config = dict(
    n_layer=10,
    d_model=576,
    n_head=9,
    n_kv_head=9,
    head_dim=64,
    d_mlp=2304,
    vocab_size=31295,
    activation='gelu',
    norm='layernorm',
    norm_place='pre',
    norm_eps=1e-06,
    positions='alibi',
    qk_norm=False,
    attn_scale=0.125,
    bias='all',
    tie_embeddings=True,
    parallel_block=False,
    init='uniform',
    init_std_qkv=0.0336,
    init_std_o=0.0336,
    init_std_up=0.0336,
    init_std_down=0.0,
    optimizer='adamw',
    lr=0.000526,
    beta1=0.9,
    beta2=0.98,
    weight_decay=0.21,
    lr_head=0.00468,
    grad_clip=2.0,
    warmup_steps=277,
    schedule='cos',
    final_lr_fraction=0.03,
    batch_tokens=[65536, 131072, 196608],
    seq_len=384,
    doc_mask=True,
    train_tokens=1429000000,
    steps=10907,
    dataset='wikipedia_en',
)
Each number is 128 + 32 x the weight over its row's rms, rounded and kept within 0 to 255. Layers, rows and columns count from 0. Numbers have three digits each. The size before them is the row's rms in percent of the matrix's.

# up: layer 2 MLP up, 2304x576, rms 0.0347, rows 1654-1833, columns 224-255
# down: layer 2 MLP down (transposed), 2304x576, rms 0.0292, rows 1654-1833, columns 224-255
up1654 105:124110153171142123117134156159109124145132168105123164153104089094141170150151155146110118090122
down1654 106:143142150166146162162069125134081127079148119103079133087146130140146123181116150080093093130137
up1655 093:116122125171104151142127133134121104125150099168125128107206124091072076139158082069124083115096
down1655 099:077121132086138158117158116158101161121141125108174119160162212208135166040103136122146152112140
up1656 107:111123062167114135108144103084135165154145158156139125147090103093095169155083136108088074139097
down1656 107:115090129138141132114133091108089094161207102193120081161127152135053145149081146088130119161116
up1657 085:137090144095174078069143145133086072100119103132072141156173180071111183159136108128116134113132
down1657 089:166083072087062141112185093135086100142106065095044124099124157104164103139061139115157062101172
up1658 093:114187107125133100066149086134123098127105110112099145136106133154187166111154128101115089140131
down1658 093:150132086104104115129162124103109158109134126144149105161131109131114151128088181143127108191105
up1659 101:092097136134085151139100144066115070155125136132086143116138122146165128165118148102127131125145
down1659 100:179120117210108143145182116096146183128114117142157176129133152131074145125141139087128108094172
up1660 095:060155163105147109195147126148139163095148114150095161071131085122148134141166097143131109175126
down1660 090:167151198131161101123161109120147068095105078106199089125145084162117137151154162136093095126140
up1661 101:130096116127139134108121187141153112153148173116128105166091115110129129094171118133113121130117
down1661 102:147155171110098077112086123144153167078094098072163106098111144130172112093080152123095128191072
up1662 103:141120123085139174077132131117060131130115176180139209153200088102084123146156117102130114121124
down1662 102:094130108119175126110134113174141124173101106114126145102125126190149113120138154105156100121109
up1663 098:141157139133164175090117129128067130163188130094140143100140111104066105170149139114104132131091
down1663 107:120148095155181181158124059128131124107106163195107168190215107096125120151120153146121089138131
up1664 106:024090139103090102120072111188156123108134144150148151150132121128136175137146093129076098164093
down1664 116:093150135082104100163071129174116101207101127115156183127110079074152137125187125138176076138122
up1665 090:104164114124114095117144176164147095099097113168097099142120147053085117137121163101094071110132
down1665 089:139112163107124122154119148116109108086156180110090111142105132108130111136167138125135160050110
up1666 093:096103109134165123117114158163116104118091113195071103148141120130073088176108133103164049080167
down1666 091:119168115146119101121103157123165110092143183185168140098149103137085115144144121111110157108114
up1667 097:133153052102118166153130118163144134096124164107121135099069138175065107169108146167081115161130
down1667 100:138153146107114130185164115144136159186117070116179151176114103122129159101111161125141137086066
up1668 087:072125079125128117101126140153114094143188134142145146103140117081178109084189076146117138100117
down1668 085:137108076119127135159132153148158157124155073131095091121175156118108152115093108105129182110156
up1669 106:088143164161063063159148102140064173094121093090095087129145170163091113143158118142096170176162
down1669 101:145078088174103166055048168199136138144105107099147147120170182095106062135099080175134101192160
up1670 097:168116105111157116117110148060157105075145088099089166128110086087096079128133127071156131157105
down1670 094:111204177101115131116111109139054130142143185128140164143147083080169137075132114126138169142156
up1671 104:135084141072082091119103099082163060129131184106105158150149122107135157113094154094121144168197
down1671 103:099209100136130142082118137148158150105104114153113064143138114108127093130111083078109117144086
up1672 105:088067126142138132042106091120119110112118111089216158166157164141139135093144112097147156155088
down1672 103:082102099145161153127098076141127150133144131127196114141130079142142114168131081126155102101073
up1673 111:115125144094166115130072120154156121145091145147083138150128142143082129113096152076155049104105
down1673 110:122138092079149091135100132088142129154103141130100053111106107147136168154094123084104090103152
up1674 102:155143120082159132184126113066080135151126153161110059127113131132111169136103146114102129091172
down1674 107:154108063098118134179112125035125110162147134132118084133193167146085157090192107140157126133105
up1675 103:120123086166113100123146090169132112143169131180129120070161133088080127072124143164080086073151
down1675 103:099171123068117089106167165143111114117162112100175132099116174114141167151125124065115038128115
up1676 098:137100175121114185136145137116153115088113119179167158097131160108149135117083130169089115143131
down1676 100:154115104128179100114127097154099106080094143148107115079118110104056113140146148143161071097126
up1677 088:098132135053140092131120153242159124162092129111073131105145127139127132148088137040118100144110
down1677 092:158143117170112132133161169105152106130168140169179158164108094136110124136155125183098127124092
up1678 097:129140200161103139116104183169087131087175126143146188156123139091148144157175106092109131141122
down1678 095:184106127124118112136157110153071085146175138135138081110127165210093057127092100074137136141143
up1679 103:122129117151093127130126171118105092122094114095141100120153107091148146204186142131092138172068
down1679 098:123109145107117152115086170152103155110125164159119171177108136084074087108116084112162164143158
up1680 109:107128080150196184126101183114090105077105143164113150090093091130173141147153169126110149128122
down1680 103:161182179124098112139122124145111160084128093141140078148169117107102132074093133163171145119115
up1681 108:134147109131126154087109148131097179171169138170096119110093129163106115099131133145148075171112
down1681 120:109121118143172166167141089124135137158141160131087140130165125063119123182121078105096102161148
up1682 091:030157132069076156131085188121131145130137155150146124150100158080079186106094088093114116163088
down1682 091:142083101162222126104138138104154067141113134072150154115128182110092118145092177169080132123144
up1683 094:117098129117074131138164154143125124142084191162164123100119107090134091085143049116102081086147
down1683 094:184172107170051095143151189148123111112124098172148095165093075106131114110116135073155194183112
up1684 115:121114102042132123090149096171066131103133134127053094073166138133127096144194048121100087154081
down1684 122:099145139130155119152131084141110165151110113152072112110111193218115095114163119084169134107121
up1685 098:139165161132107102114147148157080119101134133159123118078145115100156202157110091082078116102105
down1685 095:104148100146038169157148083080099096100120107144179174117068110116146118137088125094091095088133
up1686 103:146117115082182112095181142125116107096111143148089077133075105153115129085169111143072150148126
down1686 107:116123120154156159085138125086152184123153077096087132167146100150129087106134144143086165160124
up1687 106:143109165083165132128092128119117080154155151132096146163107117153106144123145161176117144121130
down1687 119:154084163120162106120114127178130121137143131132103121170085148107199161115141135139192117102147
up1688 105:110127126152193196100068128189108137166161084103140121112138114094122160146166128052110174145133
down1688 111:096091166069138098132143159140106100156123107082140109155070138131078153106130120089120109133069
up1689 107:143141163094084159096107125154204106168116166105212176119163109096189090080129136106114157063093
down1689 101:115121106108175085083164137114148149120087170146106166161149126108113162100116143088122170133146
up1690 103:123121115038186172150129187128130076120142146110163213122168134115132116049149120150115071093149
down1690 109:110120097125158163197171098104161121088150075128123164096142149086116071185144161112169113072122
up1691 103:150169086174093128126146192104111109143150140109126112091158183125123144117122105156125114112140
down1691 103:153105141138098159159120101118112152137086066098114137114119101131101072102132146134153098158133
up1692 101:124057145124121173088127137181097105066078126124177197105153120084030102094099087058183114047127
down1692 106:158151063095092158158113158139117120202097152170105134088141139141126143106081163143116125155180
up1693 101:098130153193172142060056075138143140131049164143131094144143114151089127112110097102070102114116
down1693 091:103130113132155128130130083039182124122148191164127184044190136138154087120144134115106138133203
up1694 106:119119128113122121125108168083158075183125156143110108156143191088158101145153100130137075052059
down1694 110:139172134167104083154110153211163112158126178140141121127124119137127071105120192141164091071096
up1695 086:127127099128116165143157243090072129085134121164082180143141089115117183113135137132169112122119
down1695 092:213093144148116090094146087217143130113124116159122124118135154149104146091077097149113149115146
up1696 100:088092104096148166104115100168140096145159122178173146134070181138113158106156153120099060103199
down1696 100:126179098127166163107129132105064195115094123130188128160145122086115157077155192145136079098118
up1697 112:149110119116120138106142160167104139140130138152116107048096071135111115138158124193077110103095
down1697 116:130133150166178124141117121103143143146117079118100045207138121049129088146111098150140128112143
up1698 105:202095132121108095129088123120140134104157134135123170161111197176111137094091033107069141136140
down1698 100:129091154132089125181109143077069108097080148159139067093122157139127120132128103126217194101130
up1699 092:118090122154189104167124122150120102118140157145084155096103108135114151105123148126068132131076
down1699 091:165145199110149146169146118125130110129167128203177146094111120092181139148116145167120166167077
up1700 101:161140182098108082137153096134131094130144145119134141148090109094132146124134146053193127144090
down1700 097:129163155088089122135123132111157127179153130231147157151133105136134084110145102117110110159148
up1701 103:126040121083148161128090111071100075129119123165140091083137142126163130125135125169133131082109
down1701 101:142070162175120142101137149171117157122125157131117127237091096154147133144131158175142185133124
up1702 096:088166119118104180110111149108166117118140181135183164142169150160086086167129170104091151106104
down1702 100:091142137074143115130173137088119117145119096164106153156153176151145124162111118154139092159120
up1703 102:063081107141137145168064089107065138115139090116105172088151126104135118127185162148168080164128
down1703 102:054161114156126136128133105109130152145134100151129087090133123088123122158119113158149114147174
up1704 100:132126098109136065102138113100117116143143136170113082109097129169124122139119121162121129140125
down1704 097:094152114084121095170110167072106121140106120114105120163110098126064153105131122102106120103168
up1705 108:151132121144109160130147095122132114121105144109144174139161144157128103152149135125101105144114
down1705 117:125177142110138134146139092127122157146176144109134123108220111126136134155118143072089197158152
up1706 101:088056084143171170144070109134061102090164140086128109098128174107107140131143153148179100161146
down1706 097:144135167179132122086119149138099134063142151150130133169135115108159148136114116153157171116156
up1707 094:072151106144160091112098128072108153130158148102139140142143155073090125130126120130180079104161
down1707 093:137114074147094102157135133099128127097149188110113113104141100124091081092132127096144147156150
up1708 099:110159097105075143105081105111158087096136146138197189131113112118161168151159156160124103155119
down1708 106:145179172133097142123171165164096121138087175152173196070152161132135138132117115187089078109134
up1709 108:178078125104123171192157109176030102074156133152088089140156119122119195090157120143119092142191
down1709 116:095176139116120172142108126107095161125153089136103160102095127129137178103143041184115103170170
up1710 106:129087171108117120111134198131114118142105168092072094134120119147070136123113146029176066141137
down1710 113:179166124147131111101108175197165111153083108173078063163116084169187129112124099122190147121110
up1711 092:127151137125154079125103139058123134165192135159126141122154179104152142112122184129174099084127
down1711 091:167129088091136128185165052042134155102151116135133110127082124058147143101133123102138138066104
up1712 108:075066064074119121045097132166065118140129168156115103116079146145094101137146126059140076096121
down1712 128:144150170136144173096177166201082091113139053135129123159130121172164091175105098132183135153127
up1713 101:129112083134134147140134074143155105160150132143079161091172158186099109099130134089145130149197
down1713 103:136105120122127126133153151173090105153135113088166115180106137170171117137141108115141152137166
up1714 094:075167187087174097113109133073136131157115172108073130106135153126104128100171094134089095089158
down1714 090:136127117124136076136149070191158102140099108105120084102125167072147155074121122145148111125188
up1715 101:109143168175084158140105133132154172128151139137117159126106150092094085155120118084081072143105
down1715 102:143099153132158173154142138148152105104153114211106065130064124128122145130096124211163144127087
up1716 097:090102075118165102114155189129192108087130196126084173128168132135149164110180061131150092085132
down1716 090:179138140137173153136188147122124119069091097171090136105069102126128110088154159122094133122106
up1717 093:141153141101098171098119134210154153114055182168144158154164103067069107095143127113128050119089
down1717 092:140107120113143101136178101160126096141142056132121076153132088163096157156177124096135179083121
up1718 093:111116094105176075102125173102184079128131156116135139165082097118146162129154084105099112132105
down1718 093:101164109174090141104117144119126089166211171161128117105113168080121147195120089138119152163153
up1719 095:090113082119108157034163160114121110158144197091134127154092126143154188149188100136146112149142
down1719 097:122193123105131108151141151086104181097117106194144154060208148119107081101132101125151127125102
up1720 100:091110147107197076086108107176129132134094105107137160161163162123154159134124093128151148124083
down1720 099:158104139094129049119141114188125118112135137140146096111104166089122127086092140124194068125160
up1721 090:129104131107118193141107146164176093138102144119150058097084118110066150124085139138128147085115
down1721 087:150120113135110100166157090142132143110131079097087157123145100116172101090117132077094127160137
up1722 104:089143099128205136095089095119059130135147166122061095172131148117130133150157176125198163124136
down1722 109:147158102167097181124111125121093162092176064136089150126101121092142127103180151178135085158089
up1723 104:096152066068197137127083148103162136185146133149153128115166130085076188086127070147138125128092
down1723 109:084107137143116164126103101166175128145100160123100173162131168108152143123114094115166136149101
up1724 098:146117065049110118127125136154156164119187176150117116169134118141110110146140110113123099118105
down1724 094:120121157146110057122137091177135087088122108216126141147133151169158107152153142081090150122096
up1725 104:122145151146144086103127100137157083181123099137123124115151110124150108159225051185109155124085
down1725 104:122115136105082199162145127156107129130122102147071126110092128184167152120182117065137093046098
up1726 094:100123128143084143125108140177116151135112114148119145065079142083093130066157111097120120184126
down1726 090:201170171103136114129142125106125129141156081194079111190127098137079112096071151094113112109108
up1727 086:112147127117154143142117187084129101208103069105105105142136146122159147157113111068140158172066
down1727 090:113099105133146097094146128192157156154144083100114161180098084135085142117150144152176144145071
up1728 097:137149077091120147123091164111096150124097150097100139139089100188096104152089095101134145127091
down1728 100:148111126091138141097203131119124115116093106148136145132201145155141043165138137144083129082151
up1729 107:150086116114109092168126161146126135170155134118119093103154144165147170116125098108166138170112
down1729 106:083130133094141104091058124178139125147143077124142115155105149089126138100093089125146088118182
up1730 105:149147124127135123057137180065181091121134189134105138140098124134126155132144140125174081139181
down1730 107:118153142094084108173154131156109102125099147142132117137160120145129132129165147133183111092164
up1731 104:138176142119134109155158171123078143118130195185118091096104158131105168071135144121125089146123
down1731 107:069112131099117156125167141095129159141127150136148182172080176123100114079191136100147051111132
up1732 108:155084143070089106133131092188145146150136120147103077094148118121128117158183133126131073149086
down1732 114:117085083152099132094167139157137178222115077090083124129151135161164117152168163131115126099173
up1733 111:124098104123109079133116144132125095148135176074101161141178135154131189169181081154123097112115
down1733 116:165094080152170131140122119134171072171165151132115134101198164098125151154143075144162098131184
up1734 095:098124120147172129146132146161105095108125164149168130145166120119126100108102110083142143135128
down1734 096:088128117121152113120135173130037086095184127118105147094103142168194149101061132148123149133108
up1735 107:115121136145140125099149129104131159163097126087167067139136190119138148194153114146146126164084
down1735 111:130133103090143080099111144101152093115126086077114079143192142121152105129135168192111125084128
up1736 097:121157096119137135123132070156115095151082109169164110221152089129127149084085154141090144097100
down1736 100:132114076081145110157152167160133106145083084136150141077105094103155119126166213093151116160152
up1737 093:168101092120124104170107161183157103145068131104160122142121151134116099074139096155083069110156
down1737 092:077129162109155109129110048042081175133091131158112127121067074106099101103191089121127178116106
up1738 082:119096118191114175144092156115126097140120128146146083147155123153016126138057100110169158127119
down1738 083:157093055128140117094113147163152082063125173087139119112133117099184120113181170197143086095157
up1739 100:100095086133157080116120123113133124180221110156091132180111110131137050109126095143141114140137
down1739 101:139112094186144144149153086115096128116180120151137138161088133059078064145128202174070174177108
up1740 102:136115074195221050067127179117137125131135137104168159146145126102154131089124063153126156153096
down1740 101:112124125134174128106095150141143076175159065093181158100107125070133148095126187133167128136136
up1741 101:100128144121138159112142161123078167059137113137143069160064146131154154089159185102110060128124
down1741 103:136185109101167114157136115151159107109142109055142194089115092077153102154166128117127088119124
up1742 096:116157068154162160046099088096120175144104137099180110137100164154086147168154087083091122156058
down1742 102:109083179070138106121127127156130138116176148179132079094145153106162155098093159117131135168117
up1743 100:121143129062141119152116162109145115156122153098117140125141118109122151149168151158147139131114
down1743 103:170190090108144120142129201102134148082149115128108077098130118115203122151115101100141145101170
up1744 099:063134088117091138127099168142133138149065123133146165108159182140100129076117137052101092139133
down1744 101:152122154115126160142170156151135149115139117146138043166069171146102099132092210165180157175142
up1745 084:100150178118156107149136078061059107159134156107175127160136118090182144168179201134103132065150
down1745 088:153046053117140094117147058148110160115143125134159116110148174120157109054105079111112126143128
up1746 101:104156094127154073174124117084135134092139113133131145073108151157156151173137104102135090109165
down1746 096:111157183152164089156152150117102102160140128145149111088065085131105171134121144076177053146116
up1747 111:128091031127064110138124158178124130062080135153161120119114167126097109125122146141068117189086
down1747 124:136098123139088136118114162130154101145128109132132168136147174104158122172048139150101123117149
up1748 091:104108136076088127139124146175117101137174176139148128122177158182152140067121102133145093114105
down1748 100:167188130184136116082114116102128122098123141068117125113134133145101111173143119137177129132154
up1749 105:099157118158197117126115189116164087116146176052099159132165179112119103096153071112077114125174
down1749 101:099112163101178118134070148050075108160129149097114154069146160187168176096205120150152085119106
up1750 096:148094106094133059093063092127113151164114159156109119100140142140016119091155146117151058130161
down1750 096:194170196136126117093142167078128055094155146103154133095161099096110123128131120112126112101161
up1751 099:088120136084129114160130125091140126180080126165125138104104161133097119120143100149076124122078
down1751 102:110158120140140159115105157061069116193139106173065164116125167099073126090123152170163151109110
up1752 109:090206118064121133131128122125181102124167196166124074096140107120122098112137140100136121144145
down1752 111:086130093123114087100120131109144109169143135143160098123115094113125119099112138119123079108124
up1753 091:141094159119146171146143184111156089143183069125129055143094131139103110181160157142139100156123
down1753 091:152196045157086129109106116121091178113124152078081126089137093118107099131097153171116133102097
up1754 103:144162099150164082101093138151065134107192109164100113151137116079146170115186172103158151116154
down1754 096:122135064104130097161113124119103156122107135081106132091175145094150141136130195130101130148148
up1755 091:075091134115095113100120151145106137129104095166104131091082105080070113159154140129145131119084
down1755 090:165135139121109102151113129132125114095140134136127202170124100126104157144110126191170218113086
up1756 106:052113074110117099174149146110137150093184189099169103132190102089110153212155106078116129065163
down1756 102:136158140088155082180154179083077097133164072186093129103189110117120107171110136169069123147117
up1757 104:142152151074089122212134071174105126152143108179122147128118132159106122117150155101132052157155
down1757 108:124115147117103078134134153088101135101077126144068140146129115139177120187160127130148188130152
up1758 097:163158162111121146155095203148136064100133171163068076100111155128111142051173139153164141144146
down1758 089:165062105150130104110127148118158135089133107154070077114081114092166125054144136125090127168170
up1759 101:103137026106184128093156159157107132152156130114112089132179078074084186088164129099072146172136
down1759 094:122102159103130117168147152112131192126118184149091209135138145141091210179173127170176134204136
up1760 100:153091124179136172120132158113133133037163147130098158118088088082092092130160109157150128124093
down1760 102:152174114168128182198163121069147122177096161175111134134147123144127085120086136081095156120101
up1761 101:077153090124146076139105128126110171149146136109177145084162178126149123121133157129115101143127
down1761 097:120060111168160109157098114160156054136118101079164124149160118119113175108095162149173130177167
up1762 095:157161137114145105152157123070178127154139097127156123144108137119117146191151084061157116084151
down1762 088:130172153132115171157129153132114179103211092079135108148153090159076087105160099089121114162108
up1763 095:126159083144166042145117154114186107153118113131133097139157120143149190140179140167093179173139
down1763 096:111125109109120178130136092187127118155126159176090134124102178089089087092084122103179056112127
up1764 105:170147079093168088069114142141118056103167134152074074073131092071156181079176135172116071152193
down1764 103:109099148113172074178167078105112093107186138117148110108153120144127087146191146144122065140084
up1765 097:123080142102154180135121062113177110167177121152080059106161082134166103142130155160130157102115
down1765 089:135094131123145129084116118142146161094151170074130161194108140138126114110126150090104113141128
up1766 106:085106131091112150133137135118109100125091110090135125096127138058086041103122102054142134149071
down1766 103:114093156142103139144131146108092171146146195167114103144098132150120152155161145056110114074166
up1767 105:098130108115124178154114161144103082132136122144127163097206128167087098171114202092114075161131
down1767 103:123147157144123167080085150150070138124126129095127132142135102076165123145137070129151110107092
up1768 105:101085037107181145104116095132099151119153183132114131154169120132104146161131097106099125176161
down1768 108:102180154150113172055117153117148189144128171148134142175157099131091100142120199108153085181160
up1769 101:087166064089178144091107133122065105184166144144096048132081081126150147155171129089149133211089
down1769 098:158176119110095125101109120121144148149146183137146152176168094068133148159131193104151118090154
up1770 104:080054122108109144125140145144148107088141174171080120126089125136143109167144183162106153127136
down1770 105:148050145128131130105173113095135149150180130071103097095115171065173137176130132169105130091144
up1771 095:163104165162142119160179118124172061173172140134101161140124137151147125152126091123101099117176
down1771 092:096172136090162124162126148106036151121146119149119108088102103187166171112120123075127087156111
up1772 099:078101077077116138147108159155130152169154175118166131118163094086180129129129074105170100088053
down1772 093:179111097157135118108145096123137165120132118116125177171133165092085164072158096108139078156092
up1773 104:151142118122091134117128124113157105098043102136081076161123154124116147085097119123154134065175
down1773 116:105136119177190103167180125140162098087149140101089145142104185144164116132144157130148158097133
up1774 100:142137120139109161093101139065108101165050086139140144153122126112155137169177139144164115077157
down1774 100:107129095081177129181153121147122123122120171053097140114124175174166071138169120122085124134092
up1775 104:080143131142130128141136162182087157103144130165128156100112145084156099147167189149204146168117
down1775 091:154248140123130097169121140080179145098121138192145139109132138138081138093044176121065111112124
up1776 101:184067102153089143076115085195110116101178065138086106118172136084172155102095102150147150149129
down1776 091:134145222097106093168091118143162143143152098083177115169105155135187138116084186249152173114171
up1777 103:087105091110129131143085108132064076142131147115113139119163101105121146145161148104123056111116
down1777 101:150106183113134130114135173090085150181166100118126094124138128033138085109111087181115129154132
up1778 101:091070059071203100132111168055126135138107172149120177123085130143104154096153099118102076163149
down1778 099:178117149114160115163138155166114120175155128143113144097064130145113135124124105121122067140137
up1779 094:133122140115153101152112105145195114104163103104135112079140159091156162151155103081146092111125
down1779 091:087116144085127168147086132164075105084078102186142116105110103142156156098140064128124164138163
up1780 099:144154155155165178055099069148126126165119157081113105159119108117123136122117105191144128116127
down1780 096:161134059055063103157098078119123133120131064134195092143116164113089147141140165090099114144061
up1781 103:111088125083111120085148066137131126075084097110162112128181166159138121092113139132089105072140
down1781 100:146150166140094080162137187132096146103112078144141140138140121193150157106167194134138187110150
up1782 099:113133078129105133143113111107117139075121100092173097078135173143145158175145115135133082118204
down1782 095:147170146118062081128158115102147160154169146132159121129123138113127110134109145096113097218165
up1783 101:143119149151139130075072138142150113104155119156143075185163141134031121158094177100073111167071
down1783 100:136086055160134083100165165087171116142140140058164186158139190174163073221162095165129141141102
up1784 106:156090073148112193130108150107140110147155121140117082168141133090154086149176126117115142142147
down1784 113:170168133106134065140138132113183141123146096101154108102174120136104116125068158131121098147160
up1785 099:174120124141125107179107136068102132119155091116052100040168193176110079167092111122137108122133
down1785 091:130166101159125096119132131154117118124167040199193154138186186129122139147163108156144116061149
up1786 099:102138098170183172128106105113160072131160143177147126148115132097069148058105084117103158116144
down1786 089:127105137152137131153179060144173171190133081153102115142140088172119087090180088132108072102106
up1787 095:153117112064121128090083117114156145142084182117148127149147165107152134111116101125104114101078
down1787 094:090060153149165150049124147060131147098090075175181165113125130150135134105104194091086125172112
up1788 100:141142155084137058185106170060106141125127138130178160121132093106119186153068101138102164156122
down1788 094:131173037170133065155135096083126143110144090098171141166120063159081096141149141170117152161122
up1789 106:104121118166099166154080101102134133112106157118150175022123052071084137123091103158200130205100
down1789 108:147135129164046115180099143093124102087168121108170179120126065066105127085117076146186108157063
up1790 095:115097131126092085111127137188100136130089133123141114061178162118119197065139161091152171065127
down1790 097:095143185137134081131149158123087091133191109141082164159101157141168097171136185089125161113113
up1791 103:084089120033114156091081101138124085145185144176070135104072154124108201088158093142151108147127
down1791 109:149152106108210124105166185134125135096160158135127151116144181114121127186101068140119077169146
up1792 106:175178154152137105165111168167117133121090140126147168121161142080113124144149091124120176099183
down1792 096:112089117144139104178143126095134118113069071138076164077132113121177082126085115127101114086147
up1793 105:133113165107097128106148148075139123124112156089083142124079128100144124171081173161132099127233
down1793 105:152144114097159082146084167147116094133160150101188156137160180141134080107172141121150099103124
up1794 097:087087163098165151115100130098154115160106135119162167101115096078148108192127117122144113071140
down1794 096:184080110144107142107108159124136143126080132136138147071128090120094154143104166134189170148158
up1795 100:085137125127103148133080137147140095165134097074167083133131189115097071160082121108131175146078
down1795 103:149153175107112150172116121192147133137147053173124145053154113125067144090124057091215118146098
up1796 098:139163078088135153170133118100126120204130141072185134148163101112127162112145110136133112125126
down1796 101:111171155159158093144133136081115210123149119169157102105232074146111160117130148129134162085165
up1797 108:082129106102152100071073117133121137123078140160109159157171108130107211126151121086126121118104
down1797 106:102126162123094096112130147108135134128101156174087187155103143112147148130151178116185096209138
up1798 094:123059173138085154150131115106074112073090119146098127091123090091120165115151104192173133150120
down1798 087:124095154118123129161082147093074156072129108102110137127125069169113118099113126126091108139137
up1799 099:120078147078113142090148131116079090115077122092134125144109129109063086165080125075103122117165
down1799 097:166113114155126051178120118101127106180166130130155135125186124126091145127102156153132172160144
up1800 105:118144053071119166168120060128108125090162132168057125126147171077151121106119127137119146135176
down1800 102:143149120146153104134173099123062077108089131154104138142098087079125131143168117130204180141130
up1801 090:161125163124160108155126159134188141139145163145132148119179100112106107152124089091098107121137
down1801 090:099114145124155093135074127171100177107120134197080117120172129134111138103142111082092145182122
up1802 095:143149124125171138134137153103125116124118096131126073128074128124140133124163151084137159080106
down1802 091:103188105087066166143145146090115100127112158158133110109179132077143074103127136120137107084158
up1803 102:115117132129130136131076119135132142142076106123129115113103121021059178131143116131082127074141
down1803 099:174122165109139116158124142131101101112127099182134140157084101150112122109105114155142101158124
up1804 101:106158159122148150127094107128130118111147117128119104144089132095140109159157161083081121122144
down1804 095:132153084135144151156129092081086138096130150155099150143164086132145127132092133187149052149152
up1805 102:154086165112139187151132103083125101129114120120128084146079133164125198157144160130125097093180
down1805 102:133127172190153163126094121082073116124122154174153111109131115175108106147171117136086089151099
up1806 098:124153089126123154110136105097086055092141162173082103118112091085110192047099173135108130132218
down1806 097:171196095100131073112099159104193189074168124121123143111157093160155125102120150136113142120073
up1807 087:162144084120162111171141147144101133041088135119093104185170155154108139130165082123147108134142
down1807 086:164151112181098128169169119166086123130157100166125110186149127158162151116158136160172169165158
up1808 102:145146165131126087104082165122150078115089181116131178160186179083117147120160172109130090162170
down1808 104:152152123158156154146226080135173144157103095103148119155112103191170144160096104117108168153151
up1809 102:130120114104160138158123158127159113093082184116096149128080143102054100183116135107146159115146
down1809 105:124089154120143176176135121152043143160099139119134083142118113106160103083178104107106133132118
up1810 092:087119163136145167089150161178106150085127166084096094052168131129062097120138057139147129135108
down1810 088:159127197135112135151152136117092107169178079158128040146157127143112130120125190165088129107121
up1811 102:137111138078136083147117146075202057089141126132144130166131149153097132119128113072116089182173
down1811 102:150131163117136153171123093147094125144169130095161077128111178189155100150175092049092142097116
up1812 095:125119132111125119149128181120079082146145174155072161139109098099120107112127134171101120090149
down1812 093:102099120096146160099057110159159128114103106149135110136116121093204106131165135141159094165099
up1813 100:112061098099103105126107112128103148047072099125114161130122174145077118115114121087162087160122
down1813 097:103176176167125144144115093062134146171106122093106141109159110147133122184083162142139087112134
up1814 102:072134066118160122140117158161194123131142129132157131178144115079117206114151086124123107166098
down1814 104:113122108154220157125142159089103077108164085129183142112153108049082105183153140161211141129160
up1815 102:152114112080083166143020186155144143094170081156159133132135126130126161090110118129174162141142
down1815 100:183166114142111186182160152165179118194199124166126077146160099079148099161145139084117110147166
up1816 094:122110047114162132116106116068106126105129184086146152079106104066132148140125119168176124088143
down1816 091:069104177041123144070116144169092077175169124126164121143108104145146084171073089144145104148135
up1817 098:158079091060154106067063143141129059089096145093115130080072157107130127133151119111108141077126
down1817 096:080180162104177136113139123168109168125146122156100176147128123155097090118136076126135107129135
up1818 101:163114050155162111129058090138082099156124107117146103179169095119111130159136135116088173148093
down1818 099:091131136109093094150111146100141148069146088079146087074128139157123114081157130142144107143172
up1819 096:076134162070103096124148119148144110094071140148106200147140114146111079143100166136132167099147
down1819 095:089089158050167119138124093168098165128169085153094162206123152124138040138091176137129144086140
up1820 110:109078123114127129164120107137159088155143088203151111132159148128091159110158109072145080091139
down1820 116:170105087143085165176071095187168141129126144168145096117205102136115124151106122131127117129108
up1821 092:123086162088192107141106149171199091110124180139111126125161147157151139088113168152142118148155
down1821 092:151149132129185145095182129156142167068133097118157130152107143132134052097078057112172139130116
up1822 103:113069135134138170096121094132059111105112107131050171103125072110079128119085124126142101144124
down1822 108:137134152188185174150082156147082118114144081102179186136098073117072081112131097193162133165135
up1823 099:092122118153094129152118176077116129125151096105150124117124129097070144110127044115146113147102
down1823 093:208082144089120051116136098070165126130131087085225075120114109102149092127085126135117179103170
up1824 088:088181147145108120109152171100079116100101120148128112077122134077123170151120109167151163170110
down1824 092:199124093101118126143109146094158111180108134107096199121104155176048057114187067074116146103171
up1825 089:132127104102114163105087172105134101210162193100144166066160105104123077156113145111144097134100
down1825 091:134184122151176113194136135126122097159122222149163162114144101141198154091174112171157107141186
up1826 102:062195105141108146154116105107103140099168184128132162158176196090090094110055109057119124166098
down1826 093:097139135080078134107141083066171128107124085088103169181104123101094125102152138081124176195108
up1827 102:118100131139196159156147186131096106128098163131133102137092148050158146117144113133118156209138
down1827 106:124119088128168102107101110060148163073092135124115145132156057134112137074141124127140120082121
up1828 096:043197087084142137133104118117094138147128086102110130125161132087140086149156091112195080117113
down1828 096:117119101116197131136182151154094098130105111105082121082111068028140113131191132106102178091162
up1829 101:102113155130098146100130147106135122183091126102147086158130141160153165172130109135096128164064
down1829 101:109102102160147146106083143122099161101144157093143090131089122100173165108141153157144113193169
up1830 099:107158111101121123132106219147142092074118111128142168155165177105081082139179145100158163145165
down1830 102:158133128085071110143143133182146100143154190120130123117165154075128164169147155098121160129181
up1831 090:171073081140083138130099129187121105130150138116079075191103117132110121097141173113094080107143
down1831 085:045089081164131123165222167097105140104145064075133122148152067148059128107109149144172162150105
up1832 098:137080099143149172086146149110153098092117143171170159135184131124092113112143093168155091081169
down1832 093:168128139142098141121141000099136161187131137136073131156083160144120150072082131117109165083159
up1833 101:108090124121122151129158139137109123096161132140042126128099131080052107053194129138148128175143
down1833 100:116134143133094164090136164091114162138180119123173138147099164085104116095135173137132126150132